python train.py --vocab_size=4096 --norm="layernorm" --qk_norm=false --init_std_up=0.0775 --weight_decay=0.032 --decay_fraction=0.747 --decay_shape="linear" --final_lr_fraction=0.05 --seq_len=512 --doc_mask=false --steps=4419
Each number is 128 + 32 x the weight over its row's rms, rounded and kept within 0 to 255. Layers, rows and columns count from 0. The size above them is the row's rms in percent of the matrix's.

# layer 5 MLP up, 320x96, rms 0.214, rows 303-319, columns 0-95
size [ 98 104  78  94  84  94 106  91  92 100 105 116  98 109  86 104 120]
[[174 117 121 117 140  51 167 151  90 189 145 107 191 173  73 111 172 120 151 112 133 140 147 124 102  48 120 114 143 116 118 103 141 109 123 164 147 129  89 123 138 187 109 100 122 144 145 103 157  77 123 161 157  96 144 177 128 158 185 153 196 176 181 149 139 146 108 171 114 137  68 109 131  91 136 141 109 128  87 148  76 138 125 116 101 109 164 137 118 158  99  82 123 122  55  91]
 [134 167 154 124 136 122 163 141  85 154 126 101  99 106  86 118 145  80  93 143 146 113 118  94  89 133 174 123  76 118 141 104  60 116 164 215 162 164 184 109 124 173 116 142 150 145 148  59 133 141 142 160 150  99 108  91 190 115 133  84 174 101 126 118 111  87 141 194  94 140  99 143 117 168  94 135 128 113 129 124  17 109 144 180 107 143 139 108 127 156  84 101 142 118 106 103]
 [117 103 160 160 128 152 146  88 100 110 140 135  62 211 134 156 132 162 179 189  72 104 139 120 123 139 144 137 116 196 156 137 124 137 121 114  95 160 144  79 156 135  82 130  69 139  93 108  94  97 106 105 189 100 163 116 144 105 152 124  84 169 121 155 138  92 138 141 110 163 165 108 172 143 124 118 141 118 154 103 152 184  39 129 118 114 147 151  64 200 105 131  79 129 140 127]
 [164  95  71 139  76 122 141 120  97 124 144  85 170 145 124  67 118 140 107 189 107 136  57 156  79 141 184 140 143 127  70  81 158 116 131 138 133  96 172 103 129 162 104 121 129 113 120 167 126 110 172 179  77 113  90  94 120 139 149  95 112 153 133 159 148 164 148 131 147 162 111 134 103  91 159 181 106 160  94 143 173 119 129 114 137 165 148  36 124  86 168 171  58 125 100 134]
 [ 96 112 156 158  75 200  93 103 118 161 160 136 182 114  78 116 128 107 143 127 170 112 134 157 104 137 113  74 129  61 135  30 135 122  72 115 147 162 170 103 116 156 153 119 118 134 164 123 151 110 150 144 120 152 165 140 123 133 168 176 109  65 162 113  48 118  97 173  81  67 100 142 130 169 112 146 106 139 138 115 146  72 126  93 146 143 101 121 159 163 151  95 153 135 136  86]
 [165 167 145 149 123 118 152 151 187  41 131 104  96 145 126  88 105 148 111 166 129 133 162  84  96 100 138  89 121 109 112 121  73 104 156 140 102 105 151  96 111 179 109 146 141 123  66  79 160 108  57 137 104  98 111 153 192  70 152 131 124 108 166 186 129 183 177 133 159 178 109  69 118 153 124 180 151 139 116 140 110 136 150 138 159 119 126 169 102 116 146 105  77 134 114 192]
 [143 183 155  73 103 215  97 131 105 151 176 128 119 118 133 114  86 109 110 120 111 101 118 144 136 114 137 131 167 126 100 195 175 123 185 178 105 170  88 176 131 114 135  84 214 134 107  76  92  92 125 112 175 140 124 119 174 172 129  92 123 109 120 139 108 159  90 144 125  95 113  94 123 120 152 153 105 123 175 105 142 158 175 156 136  84  86 126 109 116 118 123 175  66  64 147]
 [152 128 134 169  81 139 151  63 100 146 104 116 111 146 143 162 178 147 136 140  77 164 128 127 129  79  96 129 140  78 146  63 189 172 137 124 147  76 132 121  82 141  81 123 170 155 156 115 137  81  97 177 144 119 127 116 113 138  72 123 146 147 112 172 116  68 179 100 111 153  87  87 180  70 122 126 138 121 183  80 107 171 102 131 145 124  94 151 148 121  98  73 101  68 102 158]
 [118 146 152 106 141  82 151  87 115 139 161 164 117 141 108 103 160 131 125 174 160 124 129 157 123 101  94 138 164 124 185  99  63 138  57 106 153 158 127  67  89 100 126 182 122 185 155 104  74  58  78 200 143  99 157 164  81 135 137 202 120 146 154 161 136 104 116 178 164 111 143 118 120 128 170 144 105 148 148 121 124 137 115 131 149 164 169  99 170 114 131  97  87 107 153  70]
 [102 124  80  96 183 106 139 122  80 118 150 126  81 134 151 155 121 170 137 131  60 104 106 180  81 203 135 111 140 176 146  84 133 169 139  81  80 174 130 160 150 117 171 113 117 107 147  94 130 149 178 112 179 130 152 149 101 135 161 147  78 197 107  72  76 193 130 121 128 134 159 111 127  99 114 158 189 121 185 139 143 118 106 167 110 123 115 163 113 102  86  91 118  95 138 135]
 [ 74 115 123 106 142 129 141  99 132 145  84 100 127 162 166 158 106 135 153  73  79 128 104  85 144 126  64  95 181 108 134  99 194 128 110  93 110 143 136 120 109 112  63 204 139 128 125 105 122 129 147 178 120 171 119 137 181 146 122 145 135 159 161  66 189 106 155 120  65 127 138 115 146 164 180 129 125 125 156 116  99 130 163  68 134 144 177 130 101 161 107  86  74  76 159 178]
 [174 157 176 154 163 103  91  82 101 168 174  89 122 146  98 128 171 168 100 190 107 134 111 134 103 141 120 141  67 126 126 185 131 126 153 156 111  96 158 138  71 152 159 137 152  57 156  85 135 117 140 102 145  42 131 166 151  99  96 156 130 111 136 140 144 149 126 177 133  50 113 134 188 107 138 111 132  80 137 168 154 100 167 101 154 131 137 136 103  94  98  79 159 110 114  72]
 [170  88 120 114 136 120 150 178 113 134 152 127 154 181 182 164  79 145 130 155 129  85 112 113  77  69 101 128 116  94 183 134 134 145 101 114 114 212 117 122 126 144 154 108  95 160 135 113 132 113  81 144 150 110 146 168  98 125 150 173 109 171 128  82 146 143 158 157 140 191 106  71  98 188 131 166 173 133 121 159 186 126 104  88 167  99  73 104  87  83  96 117  83  83 114 155]
 [147 155  97  79 138 177  94  99 115 133 155 100 173 148 131 116 128 160 163 168 121 174 140 205 135 147  68 187 113 121  71 166 135  89 109  97 111 160 141 177  92 152  93 136 163  91 118 118 165 140 108  91 110 167  78 174  93  76 169 111 170 124 163 147  92 138 151 146 123  90 106 120 184 123 125 114 190 114 159 143 122  88 121 131 123 100 164  98 125  67  97 161 185 140 103 169]
 [142 125 183  72 136 154 127 151 146  74 106 145  83 158 130 133 112 155 156 109  94  87 145  86  99 148  71 144 151  93 106 130 100 111 135 112 151 108  92  99 145  96 102 166 193  67 112 114 162 127  95  93 199 154 131 138 189 113 129 160 111  93  87 180 163 162  74  96  66 174 187 105 148 162 101 146 116 148 155 102 189 141  60 142 128 122 122 148 148 141 117 141 132  92 158 116]
 [138 166 151 152 118  83 124 121 163 150 114 138 123 153 113 209 112 154 121 143 169 109 129 101 124 117 204 117 156  96  90 133 183 160 148 101 124 122 151  73 154 139  86 153 117 155 123 136 172  84 160 185  88 111 132 129  71  99 133 155 182  50 146 101  95  55 147 116 138 107 157  51 162 161  96 128 118 116 101 148 169 140  95 106  90 150 105 119 138  72 140 138 128  68 100 132]
 [174 170  99 132  93  97 146 217 109 164 122  93 110 140 141 101  47 153 127 148 102 134 147 152 162  81 146 137 110  81 152  98 127 131 142 121 150 113  50 103 162 127 183 144 137 149 178 163 159 104 123 154 160 161 115  53 128 108 107  93  71 150 114 166  98 149 118 109 102 149 157 134 155 154 128  99  72 165 143  94 116  89 118 121  63 138 147  93 191 122 137 173 117 155  97 150]]
# layer 5 MLP down (transposed), 320x96, rms 0.111, rows 303-319, columns 0-95
size [ 99 104  79  99  89  89 113  94  98  85  97 113 100 102  93 113  95]
[[188 127  98 131  84 114 153 108 100  95 144  84 132 166 125  88 158  81 127 179 163 125 101 157 156  71  53 137 139 124  92 165 152  91 173 151 139 128 155 164 153  83 163 131 116 123  60 115 142 106  55 167 160 114 111 161 126 168 124 164 161 127 163 116  82 158 188  87 138 115 142 122 134 102 105 143  80 147 148  85 121 104 109 101 107  88 164 150 167 108 143 129 145 199  74 152]
 [188 130 148 139 157  63 152 137  91 104 178 192 158 138 113 105 145 124 107 190 155  78 159 119 152 206 117 104 159  96 156 147  92 142  89 112 151 164 134 121 123 132 134 111 117 127 131 126 148  53  92 148  82  89  97 157 118  84  67 115 131 117 103  97 107 157 103 105 132  74 182 108 162 127 118  54  94 144 182 148 198 108 187 122 141 111 140 140 148 127 151 124 148 117 135  97]
 [129  62 134 118 160  91 131 154 137 173 133 133 134 165  54  80 117  99 103 135 103 138 106 159 163  57  79 123 106 125 138 123 181 118  69 134 152 114 137 139 141 132 176  95 164 123  85 118 157 241  87 112 110 155 130  99 118 124  62 143  91 154 135 135 108 206 154 131 183 154 143 122 132 139  91 128 125 130  71  89 172 132  98 121 144 142 162 169 132 143 132 154  95 111 136  85]
 [122  99 162  98 117  75 128 118 159  63 126 117 138 181 119  72 118 142 102 159 171 133 124 131  89 120 165 162 128  60 151 131 140 147 134 121 174 183  86  90 103 125 183 133 149  87 120 118 143 169 141  59  83 153 114 119  61 143 169 116 136 170 185  91  76 186  93 119  95 133  79 130 124  81 155 107 131 122 113 134 154 158 203 151 121 165 116 116 183 123 135 143 101 152 166 137]
 [140  48 156 165  87 104  89 155 139  66 111  99 121  96 131  89  86  69  81 200 149 118 122 139 134 108 125 114 109 110 141 147 170 123 135 149 119 152  98 148 132 100 160 165 192 116 107 114 208 115 123 217 108 116  98 181  63 142  90 158 106 164 123 136  99 140 148 171 129 126 141 177 105 172 114 102 116 151  82 133 177 132  89 141 117 132 124 153 137 131 143  88 145 102 118 177]
 [104 126 151 193 129 144  75  98 109 147 134 123 163 144 124 184 176  84 148 156 149 187 175  91 127 103 114 127 191 188 105  99 122 132 143  81 104 115 134 164 152 128 103 161 145 144  87 146 191  77 120  60  34 141 114 100 138  95 167 131 135 143 149 126 138 132 172  55 117  98 104 163 140  75 154 144 125 124 136 130 147 103 155 107 106 112 100  85  98  82 154 147 172 152 123 101]
 [156 124 145 111 140 128  84  94  89  76  83 152 111 152 164 128 128 151  53 161 181 186 113 101 122  84 100 165 184 132 109 107 108 125 146 182 130 155  47 130 123 174  73 158 106 119 151 133 166 123 144 109 137 167 101  79 110 139 147 126 128 125  98 170  83 100 143 201 127  72 101 141 112 123 117 101 151 121  84 164 136 104 114 118 103 166 182 164 195 122  93 135 152 136 108 179]
 [123 103  91 133 144  81 136  84 115  69 131 160 118 163 126 141 132 148 133 120 160  82 105 126 157 120 118 136 152 174 163  82 173 119 182 207  80 164 152 160  90 104 116 137 134 120 114  88 139 156 138 141 116 138 129 107 126 217 119 145 150 168 122 160 113 132  59  71 131  88 155 144  91 162  93 115 104 109 102 178 133 134 190 115  77  99 114 178 142 119 157 152  85 174  95  60]
 [120 106 138 111 123 119 109  67 123  85 154  94 111  80 153 131 134 161 126 162 154 141 125 123 165 165 195 105  36 103  85 176 126 157 166 149 125 171 114 159 101 118 179  91 122  97 141 107 124 138 184 132  87 155 106 133  78 105 101 180 122 111 199 122 156 137 145  69 155 134 162 147  82 169 178 105 101 123 164 133  64 138 130 100 148 150  97 130 186 105 170  79 111 117 104 142]
 [118 173  99 184 181 170 119 109 146  85 108  90 107 130  93 187  83  86 140 176 165 168  95 145 167 132 128 101 139 183 109 136  99 144 100 129 173 154 148 113  91  98 143 166 108 111  78 147 137 122 135 157 104 116  93 151 147 160 119  82  96 135  64  99 161 109 194  97 124  80 112 140 172  87 106 115  87 111 112 154 169  99 152 153 100 127 127 193  91 170 100 160 181 112 162  92]
 [ 68 131 122 160  64  83 148 171 102 145 137 102  92 157  36 180 126 197 153 131  86 156 102 153 143 166 107 147 111 104 156 130 116 129 134 175 126  92 137  95 114 125 133 150 132 130 132  94 196 116 167 107 119  96  79 130 151 129 157 125 150  88  27  88 143 166 116 165 137 134 109 106 185 133  89 132 116 112 117 151 128  96 104 145  86 160 172 146 172 174 172 120 131 113  90 135]
 [144  53  52 106  76  99 156 123 113 120  99 129  94 115  48 131 122 123 172 160 150 129 150 110 112  84 124 134 104 165 133 154 128  77  82 161 126 142 156 149 132 176  98 146 110 109 115 105 196 103 168 179 155 148 161 151 133 148 151 122 113 104  78 172 196 115 134 189 197 159 139 133  83 109 103 136 101 138  92 143 154 107 110  97  87 154 124 188 117 134 123 168 123  93 133 167]
 [166 129  92 136  83 102 188 137 166  55 124 110 145 158 129 171 115 141 115 155 163 116 119 128 160  78 135  71 126 158 163  72 114 122 113 103 124 128 165  83 111  99 158 115  67 148 196 109 113 188  98  73  80 150 152  95 102 175 168 115 175 145 104 123 137 163 142 154 135 121  97  78 108 181 194 111  97 126 144 112 146 156 123 129  38 133 111 137 158 138 123 158 153 134 124 156]
 [112 101 145 122 141  70 146 154 135  76 114 208 110 113  90 129 144 136 109 112 138 114  75  94 146 140 200 135 135 128 167 101 149 133  65 183 146 110 139 150 127 122 143 135 157 223 154  68 101  85 218 165 151 145 148  40 136 138 146 116 139 154  94  91 120 132 161  81 102 147  98 110  89 117 144 110  95 111 128 130 107 118 170 116 139 122 118 166 130 192  86 114 132 119 146 126]
 [187 103  94  89 114  89 143 100 104 114  60 127 126 124 185 141  91  54 115 188 140 149  56 145 154 164 145 168  89 138 106 139 155 117 175 126 147 123 100 112  74 101 137 126 138 162  46 125 121 106 181 209 136 101 138  81 132 168  91 174 107 152 148 153 130  94 172 104 119  99 103 176 119 111 114 153 144 168 110  93 114 168 151 183 117 136 139 136 131 116 157 145 108 100 128 149]
 [174 168  97 181 102 108 122  81 160  87 137 137 134 146 133 147 132 113 112 174 117 138  81 166 130 144 107 148 109 136 157 158 112 183  47 102 116 161  95 138 108 117 125 134 108 112  72  63 100  61 206 107 189 167 123 189 177 156 153 103 111 120 108 175 157  96 121  90  87  93 122 159 146 139 130 155 120  96 175 133  91 165 155 110  88  75 104 128 133 159 113 142 169 126 120 101]
 [ 75 126  39 104 105  78  96 127 104  79 116 178 126 118  86 100 140 107  74  96 144 131 172 125 144  71  82 121 127 118 179  96 142 110  89 178 148 185 132 116 155 158 151 130 114 169 175  79 185 123 106 169 174 170 188 115 123 163  93 148  65 141 143 116 135 148 101 140 106 121 127 154 119 121 142 128 127 132 136 152 126 172 185 137  78 113 164 172 161 113  89 179 115 135 111 145]]